Part of a small language model's weights: capped logits, 12580 steps.
Each number is 128 + 32 x the weight over the matrix's rms, rounded and kept within 0 to 255. Layers, rows and columns count from 0.

# layer 2 attention key, 64x128, rms 0.0795, rows 12-38, columns 64-127
[[162 149 148 174 168 164 140 157 134 153  73 127  85  72 133 119  75 162 206 163 139 136 179 153 151 118  99  97 113 175 127 193  81  76 163 164 173 106 134 125 164 124 138 187 166 144 102 144 183  99 134 160  85 160 120 116 169 144 132 132 161 130 110 137]
 [ 77  64 112 151 119 134 142 148 145 117 106 139 137  97  97 130 157 103 120 129 158 112 102 159 135 176 115 118 164 116 118 167 120  75 123 118 134 127 110 119  31 100  24 131 117 156 126 120  71 106  91 152 144 141  89 136 183 166  79 125 182  97 135 160]
 [185 146 102  72 124  68 102 110 121  98 141 107  83 153 153 145 101 101 129 125 178 147 139  92 126 179 148 114 164 137 150 136 162 146  79 145 177 120 133  95 125  85  95  85  97 135 132 131 124 121 105  97 111 166 191  81 238 122 161  87 138 117 141 163]
 [179 127 128 174 122 150 141 111 117 115 108 125  62  95 104  78 130 152 130 137 168  52 111 133 110 108 125 119 114 142 106  70 175 116 161  56 182 135  85 122 155 118 161 154 130 179 114 153 130 130 146 180 155  75 100 167  97 144 131 143 136 150 162  79]
 [143 120  82 151 138 106 126  98 141 112  75 209 106 104 129 159 153 119 147  72 105 153 178 103 126 128  94 157 114 140 120 125  75 115  75 131 131  84 120 107 113 123  84 156 125 132 129 160 129  99 123 108 132 125 137 122 123 161 150  92  91  92 150 133]
 [104 144  84 139 133 111  88 107  90 136 122 139 161 105 161 131 157 136 130 126 115 125  80 115 131 136 127 122 109  97 104 134 127 146  97 124 145 124 136 124 135 113 139 104 118 109 135 132 138 113 116 148 124 140 117 150 120 106 134 131  97 147 135 135]
 [101 164 166 115 160 141 120 138 140 133 131  69 148 145 125  76 133 157 127 116 126 150  94  85  88 120 121 109 150  46 145 113 130 159 176 119 126 151 151 114 150 109 172 106 135  95 128 197 138  95 103 127 102 177 143 111 166 127  69 159  94 212 117 160]
 [131 114 182 105 139 142 172 109 161  85 145  83 110 134  95 117 111 176 100 130 111 141  91 112 127 136 141  82 161 102 161 152 130 111 125 119 121 163 199 146 156 111  86 104 156 134 145 134 133 118 127 141 168 120 163 129 163 111 139 136  83 132 124 143]
 [115 139 113 183 139 105 120 130 121 198 125 177  92 176 154 148  92 102 174 124 114 134 142 129 153 101 120 137 116 141 135 122 117 153 102 148 160  81 163 126  87 143 120 159 109 116 146 107 155 123 132  99 109 157 117 140  87 146 100 134 118 154 173  94]
 [168 116  93 124 134 159 109 116 131 124 134 149 144 154 165 164 137  51 153 118  87 120 102 151 126  95 153 139  73 136 116 138  89  85 101 128 175 114  53 145 131 116 139 120 128  76 149 123 132 170 206 126 110 131 140 138 105 148 144  85 131  93 124 120]
 [ 80 141  94 146 154 152 159 157 104 183 145 194 139 192 141 160 149 122 165 145 112  75 150 129 129  91 156 179 153  95 130  76 120 194 151 173 188  96  87  98  95 147  41 163 107 186 151 144 101  81 106 103 124 122 112  79 128 156  89 169 120 108 150  89]
 [188 124  91 112  89 148  66 109 181 114 124 201  97 123 170  90 172  76 125 143  97 147 123 132 128  58  89 130 109 170 120 190  78 121 122 129 100 172 134 130  62 100 131 146 175 126 126 143  65 122 119 123 142 109 164  56 148 142  90 177 115 126 123 170]
 [105 174 139 125 167 123 106 125 126 169 111  91 152 127 114 122  74  75 120 120 138 100  91  86 134  92 171 155 137 144 129 140 112  87 102 138 150 146 123 157 146 117 172 120 177 193  67 110 132  89 145  86 114 116 115 144 123 120 142 142 131 158 103  71]
 [124  88 120 148 104 131 157  55  99 117 145 105 130 117 125 144 102 111 118 130 184 119 185 123 135 157 121 155 129  92 124 155 197  66 114  89  74 123 173 137 139  54 119 148 147 129  90 181 117 151 132 151 149  78 159 144 119 131  98 165  42 130 140  99]
 [141 149 140 150  91 149 113 119 137 154 112 128 131 150 140  85 126  95  95 129 200  82 177 128 104 128 106  98  91  81 139 145 121 186 126  67 177  78 155  99 132 139  91  63 116 128 152 137 181 167 143 108 172 189  87 154  72 142 120 120 113 120 128 143]
 [137 141 110 121 145 124 154  95  74 158 125 129 121 131 135 147  92 113 142 140 145 124 139  91 150  52 111 145 160 194 158  90 119  89 134 135 158 139 109 138 127 111  99  87 144 109 128 103 104 130 132 175  95  98 103 122  91 104 106 158 125  95  66  62]
 [100  78 173 173 133 121 123 178 162 183  25 132 125 167 174 152  78 111 117 138 122 126 106 134 159 127 142 132 131  70 171 135 139 147 117 143 142 118 158 109 175 164  68 137 145  92 185  98 156  98 158 148 128 144 182  44  31 126 131 110 177 132 170 125]
 [124 157 125 125 141  74 185  85 170  69 118 117  68 109  83 157 159 104 143 144 140  72 171 134  71 105 143 113 108 137 110 118 111 166 134 113 174 122  94 161 174 148 123 101 127 145 125 141 154 116 125 119  91  82 112  87 120 114 110 160 110 117 112 154]
 [109 151 168 170 127  93 107 120 106 146 178 167 122 175 133 134  42 183 139  58 132  92 111  49  92  71  94  86  93 114 128 108 112 103 126 134 145 174 129 132 143 144 183 183 132 109 136 158 129  77  73  96 151 140 186 165 141  81 163 114 168 124  64 137]
 [117  89 141 135 156 145 198 183 127  87 135 121 202  93  90 166 124  76  92 139  79 122  95 106 145 149  78  77  82 134 130  98 114 171 127 141  85 159 123  63 137 203 103 146  65 193  86 118 107 178 147 103  74 119 110 124  79  58 112 178  89 117  67 130]
 [148 120 114 119 141 138 155 171 177 149 157 138  65 122 102 113  59 174 147 148 148 162 135 161  96 160  82 160  97 140 102  94 142 138  99  54 103 155 141 103  88 162 113  97  91 139 125 140 126  54 110  98 160 118 130 127 108 116 193 133 131 156  83 174]
 [ 61 102 157 107 178 105 101 100  66  62  94  79 165  98 122 133 168 139  79 148 186 124 138 102 137 137  98 150 116 129 124  59 115 120 139 108 159 108 132 152 126 112 120 105 128 126  80 207 130 104 116 158 121 149 123  51 136 145 180 185 164 107  93 103]
 [ 85 105 129 104  78 103 150  52 139 115 160 131 118  56  67 135 122 116 138 133 118 147  84 170 156 133  52  94 100 150 146 170 174  98  64 105 141 101 126  94 183 211 113  91 130 169  83 152 121  82 102 145  92 112  97 132 132 102 130  82 171 115  58 114]
 [112 120 170 123 190  83 164 105 132 147 122 102 122 125 166 152 153 166 136  65  99  85  79  84  97 104 141 158 126 173  96 175 125 186 175 140 187 125  91 112 142  80 123 143 104 147 129 169  72 141 171  94 137  62  87 172 108  75  74  88 128 104 149 119]
 [127 111 139 140  45 164 118 152 111 187 169 128 156 144 101 121 114 105 148 146  69 129 120  88 104 211  77  60  81 184 146 125 158 154 142 134 182 108 103 176 128 148  98 132 146  94 196 112 143  53 184 139  88 110 163 144 119  82  41 177 170  86 148  94]
 [160 167  99 144 128 125 144 127 127 118 118 103  72  84 139 182 154  92 123 152  43 107 156 185 128 112 107 126 137  56 178  99 102  94  83  99 207 105 125 168 126 154 156  98 120 143 162 157 129 113  88  98 105 102 115 191 125 173 136 181 111 114 179 147]
 [114 128 150 180 118 115 141  78 104 196 143 193 112 146  87 120 140  82 143 119  97 163 125 152 193 163 124 132  98 127 151  98  64 151 140 130 151 178 149 131 157 177  87  76  98 130  92 146 164 214 179  69  63 132 162 119 151 150 129 194 168 162 124 106]]
# layer 2 attention query, 192x128, rms 0.0806, rows 13-38,77-102,141-166, columns 64-127
[[128 138 175 137 139 188 180 129 153 126 119 152 102  99  95 122 196 104 141 125 153 136 114 146  81 167  69 134 184  79 120 165 135 123  73 170 188 133  80 118  71 165  76 135 139 144 129 128 149 162  92 203 117 141 105 105 131 190  93  56 246 147  99 166]
 [204 133 157 111 114  64 137  80 149 139 116 109  80 144 145 104 175 149  73 154 127 100  65 122  99 141 172  99 174 160 166 111 118 146 121 133 147 101 116  86 105 111  57  72 105 118 135 133 125 157 133 121  61 112 137 129 161 131 118 129 160 119 161 158]
 [155 154 130 180 150 154 157 169  78 121  98 121 105 189  89  63 131 151  94 161 221 105 116 132 127  81 105 121 127 151 136 132 149 120 125 115 144 164 156  94 183 155 149 177 153 113 191 133 115 122 127 136 120  96 110 152  94 153 121 105 154 154 189  94]
 [148 126  98 201 101  61 142  77 121 136 123 170  78 150 159 173 154 125 160 100 142 162 116 121 100 122 104 115  72 119 129 104 142 116 114 113 178 114  44 134  39 133 115 158 125 136 115  79 169 112 124  73 122  88 133 142  99 160 179 109 155 128 120  86]
 [112  86 101 187 141 123 123  67 113 154 132 154 130 103 156 158 225 149 120  58 174  93 140 106 140 131 161 132 126  68 158 143 165 176 144 113  99  86  90 155 103  54 107 129 126  88 178 134  64 142 150 110 123 100  92 174  56 123 157  81 188 122 198 126]
 [173 130 211 156 151 120 136  89 164 129 132  52 115 143 146  68 149 111 139 142  86 164 170 143  85 174 161 108 140 167  62 139 142 126 116 112 124 147 125 124 137 135 149  96 120 146 103 131 146  84 119 123 120 105 119 157  73  97  95 141 148 133 117 138]
 [ 90 107 165 142 130 132  85  91 144 105 123  93 163 123  89 122 134 168 111  83 101  89 133 152 122 120 162 137 167  67 149 121 115 144 105  97  94 191 182 157 165  92 106  60 145 142 193 170 164 118 181 122 147 163 145 118 161 122  84 126 132 146 126 137]
 [115 189 103 180 143 110  76 113 146 163 104 177 121 116 107 126  86  72 170 131 161 128 128 101 158 144 109 140 131 129 158 100 104 134  99 143 169 161 192 168 154 136 146 138 122 115 134 112 158 113 129 145 131 179  64  68 196 146 158 122  69 182 143 152]
 [120  69  64  98 147 151 122 100 154 115 151 129 115 119 198 172 129 106 110  95 143  99 119 140 164  96 188 175  89 102 190 116  94 124 167 111 167  76  70 110 128 143 186 134 168  83  75 159  99 147 173 152  95 131 130 134 140 142 138 104 145  62 139 147]
 [101 157  95 154 121 164  79 147 106 163 169 199 181 136 105 163 130 114 182 140 110 137 141  96 144  90 156 175 131 118 186  74 158 132 164 145 131 125  69 124 121 162 135 164 154 144 172 135 121  75  70 121 114 102 233 129 127 126 144 184 112 111 110 117]
 [179 139 174 137  38  99  93 143 124  61 110 120 187 120 143 113  98  99 145 141 109 143 100 103  88  99 140 127 132 155 130 144 126 125 125  89 103 116 155 128  91  98 153 130 190 111 169 110  79 109  89  63 160 119 158 115 108 157 126 178 100 153 201 150]
 [118 166 144 135 154 160 105  82 120 136  78  52 109 165 144 101 119 161 169  98 143 113 110 137 130 149 153 158 169  83 149 140 149 119  90 159 125 120 192 155 120 127 154 111 172  95 134 170 162  79 129  92  98 127 140 136 133  99 118 133 143 110 120 143]
 [150 133 132 138 125 172 184 165 104 156 150 157 102  98 138  74 156  96  94 126 161  72 147 160 106 118 142 152 169  95 142 159 132 126  92 123  81 115 130 124 180 142  80 140 158  98  83 179 107 156 161 149 154 133 185 194  89 128 173 121  86 132 125 108]
 [123 151 113 162 126 117 117 149 133 129 179 129 128 124 121  91 127 142 111 131 133  79 139  95 118 112 149 123 119  99 109 170 144 144 158 131 157 135 106 138 159 140 104 159 160 106 185 129 139 126 170 101 128 151  78 150  86 188 112 140 135  83 153 126]
 [102 107 103  95 134 137 146 156  80 176 155 116 112 114 136 118  54 127 143 103 147 149 143  80 160 108 131 142 118 145 151  94 106 122  91 142 161 122 150 130 114  71 119  96 120 164  78  83  78 178 102 169 107  96  50 104  83  79 164 104 128 137  51  79]
 [110 126 137 155 119 122 126 106 125 122  78 115 221 149 101 148  95 102 102 135 128 138 160 144 103 114 137  81 129 167 148 144 160 142 165 114 109 115  77 126 114 107 122 153 132 108 137 115 146  76 132 192 109 133 131 129  93 151 134 100 154 105 124 130]
 [139 217 145  92 133 132 154  69 160 110 133 158  53 100  75 136  73 149 147 160  89  78 141 153  52 126 137  73 106 133 133 131 112 137  87 121 203  89 120 104 153 121 112 137 149 144 142 138 121 129 109 122  85 134 122 161 141 159 124 142 107 103 108 142]
 [159  84 137  78 152 152  74  89 136 155  88 162  96  99 133 124  83 172  86  93 148 128 149  96  93 102 111  85 125 114 139 118 149 115 119 122 150 140 156 135 136 166 125 163 122 150 183 137 131  66 106 137 182 110 131 107 202 130 138  78 157 152 158 123]
 [168 109 121 117 136 155 139 124 130  82 122 100 157 111 125 140  83  36  82 132 137 121 121 113  99 150 102  95 140 146 142 106 154 140 170 125 135 120 143  81 122 168  93 172  60 176  97 116  29 172 107 158 111 119 103 168  95  84  94 134  64 132 119 189]
 [120  98 102 108 145 180  99 120 135 164 154 106 107 154  62 118  92 147 192 145 172 159 145 114  70 153 116 125 143 107  73 144 186 162 132  60 121 154  96 115 154 155 167 138 138  97 135 108 138  88 160 197 106  83 173 126  80  68 178 147 115  96  88 215]
 [110  56 114 148 162 121  84 131  54  90  90 111 142 123 145 169 186 185 122 125 162  93 146 122 125 143 164 179 119  95 105  98  98 162 155 150 173 109 164 140 102 124 143  79 146 113 124 162 103 113 139 149 110 195 137 116 145 121 158 199 151 144 127  80]
 [100 144  97  93  96 170 100 119  95 115 104 126 149  59  71 178 126 110 156 131 109 158  90 157 132  66  99  90  86 108 146 177 102 132  83 169 156 120  87 110 133 178 117 154 137 160 137 116 165  68 200  90 130 171 126 124  86  81 133 110 148  96  92  87]
 [147 117 172 166 143 154 179 111 151 191 120 115 114 145 115 128  82 155 129  26 132  92  98 129  95 109  81  97 125 135 136 179 121 152 113 162 135  97 138 120 136 111 123 129  74 148 120 161 124 205 199 153 143 146 110 178 130 123  82  82 180  76 173  85]
 [119 171 146 186  42 149 158  35  94 185 134  96 136 131 105 133 157  83 129 133 160 155 114 155 101 160 113  61 147  94 113 132 145 121 180 139 123  79 113 116 147 135 112 105 140  97 201 166 151  71 148 106 138  98 149 198 129 164 136 193 140  85 157  99]
 [140 142 174 169 153 144 168 180 111 139 123 111 148  89  96 132 144 103 149 144  47 138 127 178 137 102 114 126 121 121 148 150 131 115 117 115 182 120 138 113  87 189 175 127 177  84 144 151 126 141  65  54  90 115 135 143 105 130 142 185 146  80 186 139]
 [139 150 139 134 129 122 116 101  85 168 180 124  97 115 114 111 150 170 121 121 110 127 135 167 186 150 142 193 126 132 165 115 103 138 147 123 151 126 176 140 118  82 101  76  46 163 120 122 139 208 116 107  74  92 122 109 160  75  92 193 140  97 146 117]
 [ 93 157 121 147  25 169 118 126 109 119 124  88  74 123  87 165 121 119 141  92 195 129 160 147  95 173 119 114 119  47  90 103 135  82 147 155 201 157 136 131  58 120  24 114 132  74 207 118 130 132 112 141  74 165 140  90 138 107  85 167 113 101 133 146]
 [118 154  93 125 127 147 110 161 145 115 137 108  95 123 146 146  76 199 124  77 185 176 114 112 136 197 167 109 170 120 159 175  76 142 109 164 154 154 148 120 107 123  57  65 129 142  97 142 134 171 123  69 121 172 171 160 176 110 152 106 166 162 175 164]
 [124 128 150 140 133  73 162 185 146 120 120  98  64 123  95  84 165 133  97 130 137 100 107  61 139 159 131 138  97 101 125  81 111 111 164 138 150 115  85 116 113 136 125 114 112 186 165 101 112 169 125 184 186 118 160 158  80 176 123 108 134  98 155  76]
 [ 96 132 113 165  88 109 152 105 121 123  83 137 108 131 130 198 145 109 112  65 100 110 165 114 151 104  86 130 125 105  87 137 123 147  75 103 146  57 150 117  58 142  89 136 172 122  89  92 136 100 140 122 115 125 155 124 108 154 195 150  89 117 136 115]
 [ 97 130 107  98 144 140 117  82 185 168 135 110 119 119 181 110 122 162 124  85 116 137 118  93 108  80 128 170  83  79  89 159 150 159 108 154 120 117 108 124 118 110  90 105  72 121 144 115 137  51 176  89 153 143 161  92 100  76 113 128 153 111 128 141]
 [158 176 180 154 144 120 102  74  97 149 167 103 148 126 103  74 133 128 136 140 136  81  89 194 130 146 129 131 138 147 115  97 148 131 123  97  94 164 129 117 161 115 162 107 147 117 164 129 126 131 109 139 121 117  98 130 143 123 120 125 208 158 130 158]
 [152 141 189 139 175  84 166  87 168 111 116  90 154 110  96 109 149 152  92  79 145 154 114 129  71 122 162 107 170 160 155 119 146 118  94 117 120 184 165  71 168  78 116 126 141 180 151 182 127 101 118  99 145 115 142 134 127 104  87 165 145 139 127 144]
 [162 115 133 143 160 119  64 102 130 131 116 144 126 139 117 123 100 137 117 136 138 117 103 132 163  93 139 102 130 130 138 119 131 148 115 130 142 138 131 131 118 125 125 147 108  90  99 133 174 148 123 119 125 129 114 149 113 121 115 118 112 139 200 143]
 [135 107  90 185  89 157 166 131  90 122 124 130 125 115 149 163 110  70  90 120  81 159 120 116 148 137 209 152  95 122 156 110 105 121 155 158 146 112 103 162 125 110 150 122 160 123 118 113 133 123 139 149 108 142 133 197 111 169 192 123 185  78 139 142]
 [108  99 114 102 142 138  92 123 129 153 107 167 173 133 143 158 131 104 161  87 120 106 133 135 128 155 198 110 153 122 142 154 140 177 154 134 158  89  66 165 129 101  86 119 137  85  93 119 156 106 116 139 166 117 135 134 172 159 145 151 143 124 115 164]
 [184 148 170  84  80  52 108 145 160  70 128 125 129 147 151  85 151 158 182 129 149 142  83  75 119 142  55  82 164 196 113 180 125 131 158  97 132 131 145 166  93 117  90 114 124 158 121 143  72 143 133 138 180 104 116  87 153 129 177 124  99 160 104 171]
 [140 146 141  85 147 132 132 122 101 166 119  68 115 174 135 120  97 110 118 157 104 119  96  98 123 156 124  86 144 132 132 113 145  87  40 119 122  94 154  72  78 161 209 115 160 191 117 130 120 144 121 129 116  69 121 170 100 120  77 144 203 130 189 119]
 [116 112 107 151 117 181 186 108 115 176  96 132 146 127 152 132  91 149  99 101 145 127 126 140 102 124 142  49 126 109 111 130 162 141 104 116  78 118 138 131 129 130 141 122 152 118 167 175 170 133 115  92 179 115 184 138  97 127  76 165 120 100 113 103]
 [119 156 148 159 128 132 145  64 140 159 153 143 150 140  89  69 148 121  66 120 159  96 132  59 162  79 123  84  68  90  95 154  73 135 108 127 119 164 124 122 155 179  83  80 141 144 127 126 121 163 128 146 165 164  87 145  94 179 119 174  94  88 142 111]
 [140 161 136  63 134 150 141 104  50 182 150 103 113 113 115 163  75 133 142 151  95 157 183 100 114 117 153 161 126 194 157 137 101 129 103 144 215 138 117 158 192  96 149 139 119  78 108 180 135 113 108 150 117 126 101 166 132 117  87 135  79 115 186 113]
 [ 96 147 147 111 172 104 125 104 141 167 116 115 142 191 118 129 128 124  82 140 139 122  85 131  92 122 182 116 107  86 167  94 137 136 142 173  59 147 138 175 139 175 101 108 150 122 139 159 210  96 113 154 158 121 144 102 111 136 121 128 166 132 136 109]
 [ 91 182 123 133 108  92 156 104 120 139  62 104 107 102  11 194 119 128 134 166 136 134 127 138  84 136 158 126 105 132 141 163 124 174 114 132 176 134 121 145 185 143 117 150  45 118 146 161 103 135 105 102  77 162 182 130  73 119 110 150 136 122 182 164]
 [108 139 120 118 125 101 162  80 152 144 203 178 111 114 176  69  82 237  82 121 112 128 139  72  56 114 146  75 125  49 156 119  98 141  84 128 149 147  85 164 121 189 167 168 169 128 113 118 129 114  96 105 150 124 166 182 126 114 111 107 187 151  32 123]
 [172 107 131 165 156 106 110 211 155 132 155 146 110 135  87  99  96  90 121 159  68 121 143 144 115 101  80 127  93 144 124 124 106 146  80 133 176 161 109 126 162 160 143 120  93 117 117 124 143 186 101 170  38  76  66 130  97 105 161 191  88 121 142 130]
 [ 89 105 121 133  97 154  90 104 191 136 122 129  70  99  42 133 144 119 171 165 104 111 117 156 116 183  87 119 143 153 101 127 140 136  76 117 135 179 141  81  62 170  95 104  89  89 167 166 144 117 152  76 130 126 154 126 114 184 169 115 122 155  82 140]
 [145 139 106  90 148 121  52  26  37 123 116  84 143  84 106 162 178 165  76 160 142 135 149 106 142 151  75 152 140 153  52 122 119 139 187 146 100 101 166 185 165 139 125  82  80 133  61 223 149 119  97 195  95  64  92 112 154 115 148 162 143 104 163 107]
 [103  90 109 163  45  90 135 105  85 113 112 148  79  84  94 143  81  83 104 149  97  90 167 148 121  98 125  62 101 154  81 145  73 132  90  99 142 119 152 106  80 190  58 112 138 147  99 162 114 115 119 195  91 130 154 189 111 101 127  66 218 113  96 105]
 [151 104 132 164 149  90 198  87 141 195 145  99 102 123 111 144 129 134 187   9  92 114 124 117 115 155 104 173 130 194 141 165 104 169 137 128 125 115 121 159 120  86 133  89 118 199 153 149  66 172 165 110 142 110 173 153 139 116 101 101 122 114  98  84]
 [174 146 131 177 109 122 116 137 135 162 124 125 157 103 127 124  86 108 124 145  99 106 127  65 173 224 142 143 148 140 158 149 129 136 134 115 151  68 144 116 134 132 114 192 171 138 165  94 102 105 203 154  97 126  91 139 115 118 104 200 153 154 212 118]
 [173 123 105 176 124 135 125 106 174  93 122 116 126  60 151 123 136 126 148 183  89  85 139 142 115  93  91 158 131  37 156 103 128 112 135 141 134 110 156 138 102 149  92 144 156  98 150 123 101 110  71 130 107 111 159 140 100 123 123 137  75 119 149 140]
 [103 139 182 170 138 110 108  57 197 123 118 100  88 140 172 147 145 110 178 156 159 164 168 128 149 151 144 121  71  67 168 106 120  86 129 122 124 136 112 169 104 125  88 156  63  89  77 153 157 210 219  88  75 132 159 123 165 146  89 132 158 119 190  90]
 [ 56  50 156 137  71 149 130 151  90 134  68 108 147 119  42 155 147 117 143 147 152 137 149 147 146 189  98 107 155  83 151 151 107 154  97 134 147 160 106 155 106 134  70 121 109 113 179  63 142 207 101 102 138 186 121 113 166 123 141 139 180 119 150 156]
 [187 185 152  58 178 112 135 127 176  99 154 114  89 115 153 116 110 139  89 149 163 105 137 121 123 174 137  97 179  73 147 127 129 142 110 161 138 106 100 125 126 103 116 131 103 115  75 129 134 163 121 165 132 155 134  62 153 141  85  53 168 168 112 148]
 [136 151 131 187 113 156 117  82 114 121 159 157  68 151  89  98  67 155 112 118 146 112 131 163  68 126 112 111 130 137 123 100 171 127 115 119 136 129 147  51 169 145 130  82 144 136 118 129 122  91 159 184 115 154 115 145  48 152 133  95 192 112 155  85]
 [ 66 129  97 131 135 116 176 107 121 126 121 135 120 128 147 164 128 143 104  30 120 165 144 111 166 127 105 159  96  85  94 142 126 165 128 160 122  81 131 132 118  77 110 131 109 128  84 118 150 160 103 143  93  80 155  96 129 143 147 138 130 117 126 126]
 [ 97 145  76 172  85 106 105  94 130 121 158 117 108 117 191 109 158 175 113  81 164 108 112  93 128 149 121 159 111  92 101 149 167 129 160 101 141  69 133  80 129 106 135  98  97 110 104  72  93 159 144 151 141 119 141  98 120 130 121 144 107 133 148 120]
 [130 146 159 122 164 111 110  76 162 146 170  67 183 148 101 116 133 139 150 150  85 141  99 157  55 154 101  97 145 147 136 112 156 171  78 103 139 197 163 144 178 107 165 108 119 140 143 157 151 113  94 108 118 127 138 147 118  82 106 106 142 166  76 122]
 [143 147 178 180  96 125 116  95 155  89 135 113 152 161 114  82 130 118 117 121 101 107 154 160  38 144 143  79 173 151  97 124 110 137  68  95 152 165 163  88 179  90 131 102  81 142 143 137 126 119 124 151 173 162 116 113 123  75 119 128 132 181 108 131]
 [145 128 118 142 164 141  78 160 133 176 117 141 126 141 105  90 119 102 118 105 117 153 119 145 121  93 117 137  74 126 177 118 153 161 115 127 120 142 145 143 109 132  93 188 116 100 135 112 194 104 124 127 108 156  94 129 143 144 124 135  98 154 187 121]
 [136 155 108 115 141 159 129 107  80 160  94 137 126  91 137 125 123  64 138 227 100 123 162  86 212  67 193 123  96 127 201 142  82 120 139 114 137  90  95 202 158 112 157 105 164  83 104 202 114 164 142 127 146 114 133 141 167 189 153 112  96  73 149 189]
 [117 129  96  93 155 127 100 170 125 118 106 205 133 154 174 141 107 128 139 132 125 158 138 117 138 104 162 150 179  79 116 155  88 165 140 122 153 119  65 127  91 134 121 144 131 136  82 150  99  93 119 133 106  73 126  97 112 133 141 147 106 128 100 102]
 [137  81 162  63  73  66  47 185 183  70 145  98 100 187 138  97 132 160 185  99  88 125 108 169  73 116  86 137 128 155 128 177  77 106 149  85  71 141 166 129  74 107 110 148 126 154 108 149 107 109 185  99 139  99 194 100  60  69 103 141 112 156  85  96]
 [116 161 141 150 163 155  82 198 163 138 134  87 142 127 133 124 148 142 114 105 125  89  68 151 114  99 131 144 113 168 103 118 181  82  71  80 145 111 165 159 177 168 145 143  87 117  73 130  89 105  97 120 121  92 110 140 141 100 100 133 116 181  75 119]
 [155 155 131 144 164 169 161  32  90 126 131 163 215 100  62 138 146  86 130 124 172 120 188 145 136 151 190 132 137 136 112 134 139  92 132 126 109  96 109  58 131 121  91 180 129 173  51 176 119 156 146 117 153  89 197 164  44 132  93 179 156 116  81  87]
 [ 81 181  87 168 112 101 139  93 127 138 123 114 126 145 122  96 156 101 117 125 198  67 190  69 118  82  72  94 154  73  99 161 146 142 152 160 119  73 113 145 120 164  75 131 132 149 124 153 173 179 166  89 156 155 130 158  97 142 121 106 131 116 184 178]
 [151 124 124  86  95 147 186  73 120 165 145 101 142 105 118 105  74 103  92 117  85 108  84 119 147 135  97 158 180 139 125 138 170  76 131 136 149  88 145 136 157 100  77  98 168  83 106  60 120 122 165 152 107  85  73 143  96 123 142 156  71 107  89 107]
 [ 95 105 137 164 113 114 107 168 149 165  37 125 240 172 120 105 107 159  99 110 155  91 131 169  96  66 118 122 140  82 131  98 136 162 123 102  78  96 107 114 145 175 109 124 159  52 160 105 142 132 129 149 144 100 216 128 131  81 124 144 164 119 169 135]
 [146 140 144  75 114 126 102 112 168 122 139 105 114 113  82 115 118 121  81 151 136 118 135  63 115 134 167 105 103  97 140 113 103 180 121  96 154 130 105  87 197 148 178 140 193 152 152  88 179 109 175 145 105 101 131 126  79 107 124 120 108 167  87 187]
 [134 101 129 116 137  80  65 141 114 183 127 129 107 182 135 145 144 173 108 151  95  99 201 105 173  90  75  83 118 105  95 119 188 110 139 100  87 126 136 132 178 112 162 148 160 113  68 151  69 135  81 139 156 147 225 117 138 106 152 127 138 113  67 140]
 [121  72 121 134 130 116 129 125 151 111 132 121 147 102  98 151 185  55 163  94  97 135 139 113 166  65  89  97 200 140 125 106 117 121 122 144  94  78 133 151 162 120 109 167 128 173  50 115 113 166 118 112 116 129  80 142 113  43  86 153  90  81 136  96]
 [133 124 145 154 163 133  94 133 181 153  79 161 170 192 163  96 127 138 149 177 171 119 154 132  94 146  77 107  56 117 173 115 184 177 162 112 102 137 115 123  78 167 131 102 154  96  92 143 120 143  97 119  95 144 118 159 175 117 113 126 145 116  82 147]
 [132  64 125 137 153 126  85  21 104  84  89 110 139 131 143 175 148 157  48 129 160 110 152 118 104 145 160 121 124  99 102  92 102 108 109 125 129 152 122 169 118 107 175 102  59 138  69 150 141 157 157 145 126 103 139 132 148 141 145 165 205 162 120 117]
 [116 110 112 106  96 165 167  86  69  92  99 163 127 109 142 117  88 129 128 166 148 152 126 114 128 121 107  89 168 155  90 121 119 128 101 124 103 151  98  78 166 155 120 155 141 106 105 162 114 128 123 177  97  83 153 137 154 140 130  76 148  71  88 129]
 [125 136 125 111 129 101 109 151 197 168 148 101 131 174  90 100 125 154 205  67  99 115 125 113 142 161 152 156 138 153 136 153 163 124  70 182 134 120 191 135 138 142 130 155  88 122 214 153  72 163 194  28 142  88 158 146 131 133 102  73 148 105 145  98]
 [141 142 147 177  61 148 100 135 102 134 121 142 216 164 143  80 119 154 139 116  70 161 105 110  69 153 121 112 157 152 120 134 107 145 107  84 178  99 110 132 166 130 149 135 148 124 158 127 205 134 116 141  67 118 151 140  89 131  96 182 140  76 168 116]
 [135 154 117 132  93 144 103 125 156  84  66 117 130 104 139 126 131  92 109 161 127 114 140 129 133  82 124 157  84  86 110 135 146 114 108 167 174 132 132 112 114  96 100 109 108 141 128 155 114 128 132 102 128 169 170 116 135 154 115 137  83  98 121 101]
 [100 128 131 175 143 118  78 104 147 105 140 128 116  59 165  95 132 116 138 120 135 169 160 162 185 168 102 137 106  95 148  97  98 129 135 105 137 155 106 176 155 166 124 124 117 133 106 158 113 174 176  91 102 125 166 112 138 151 109 175 103 161 123 143]]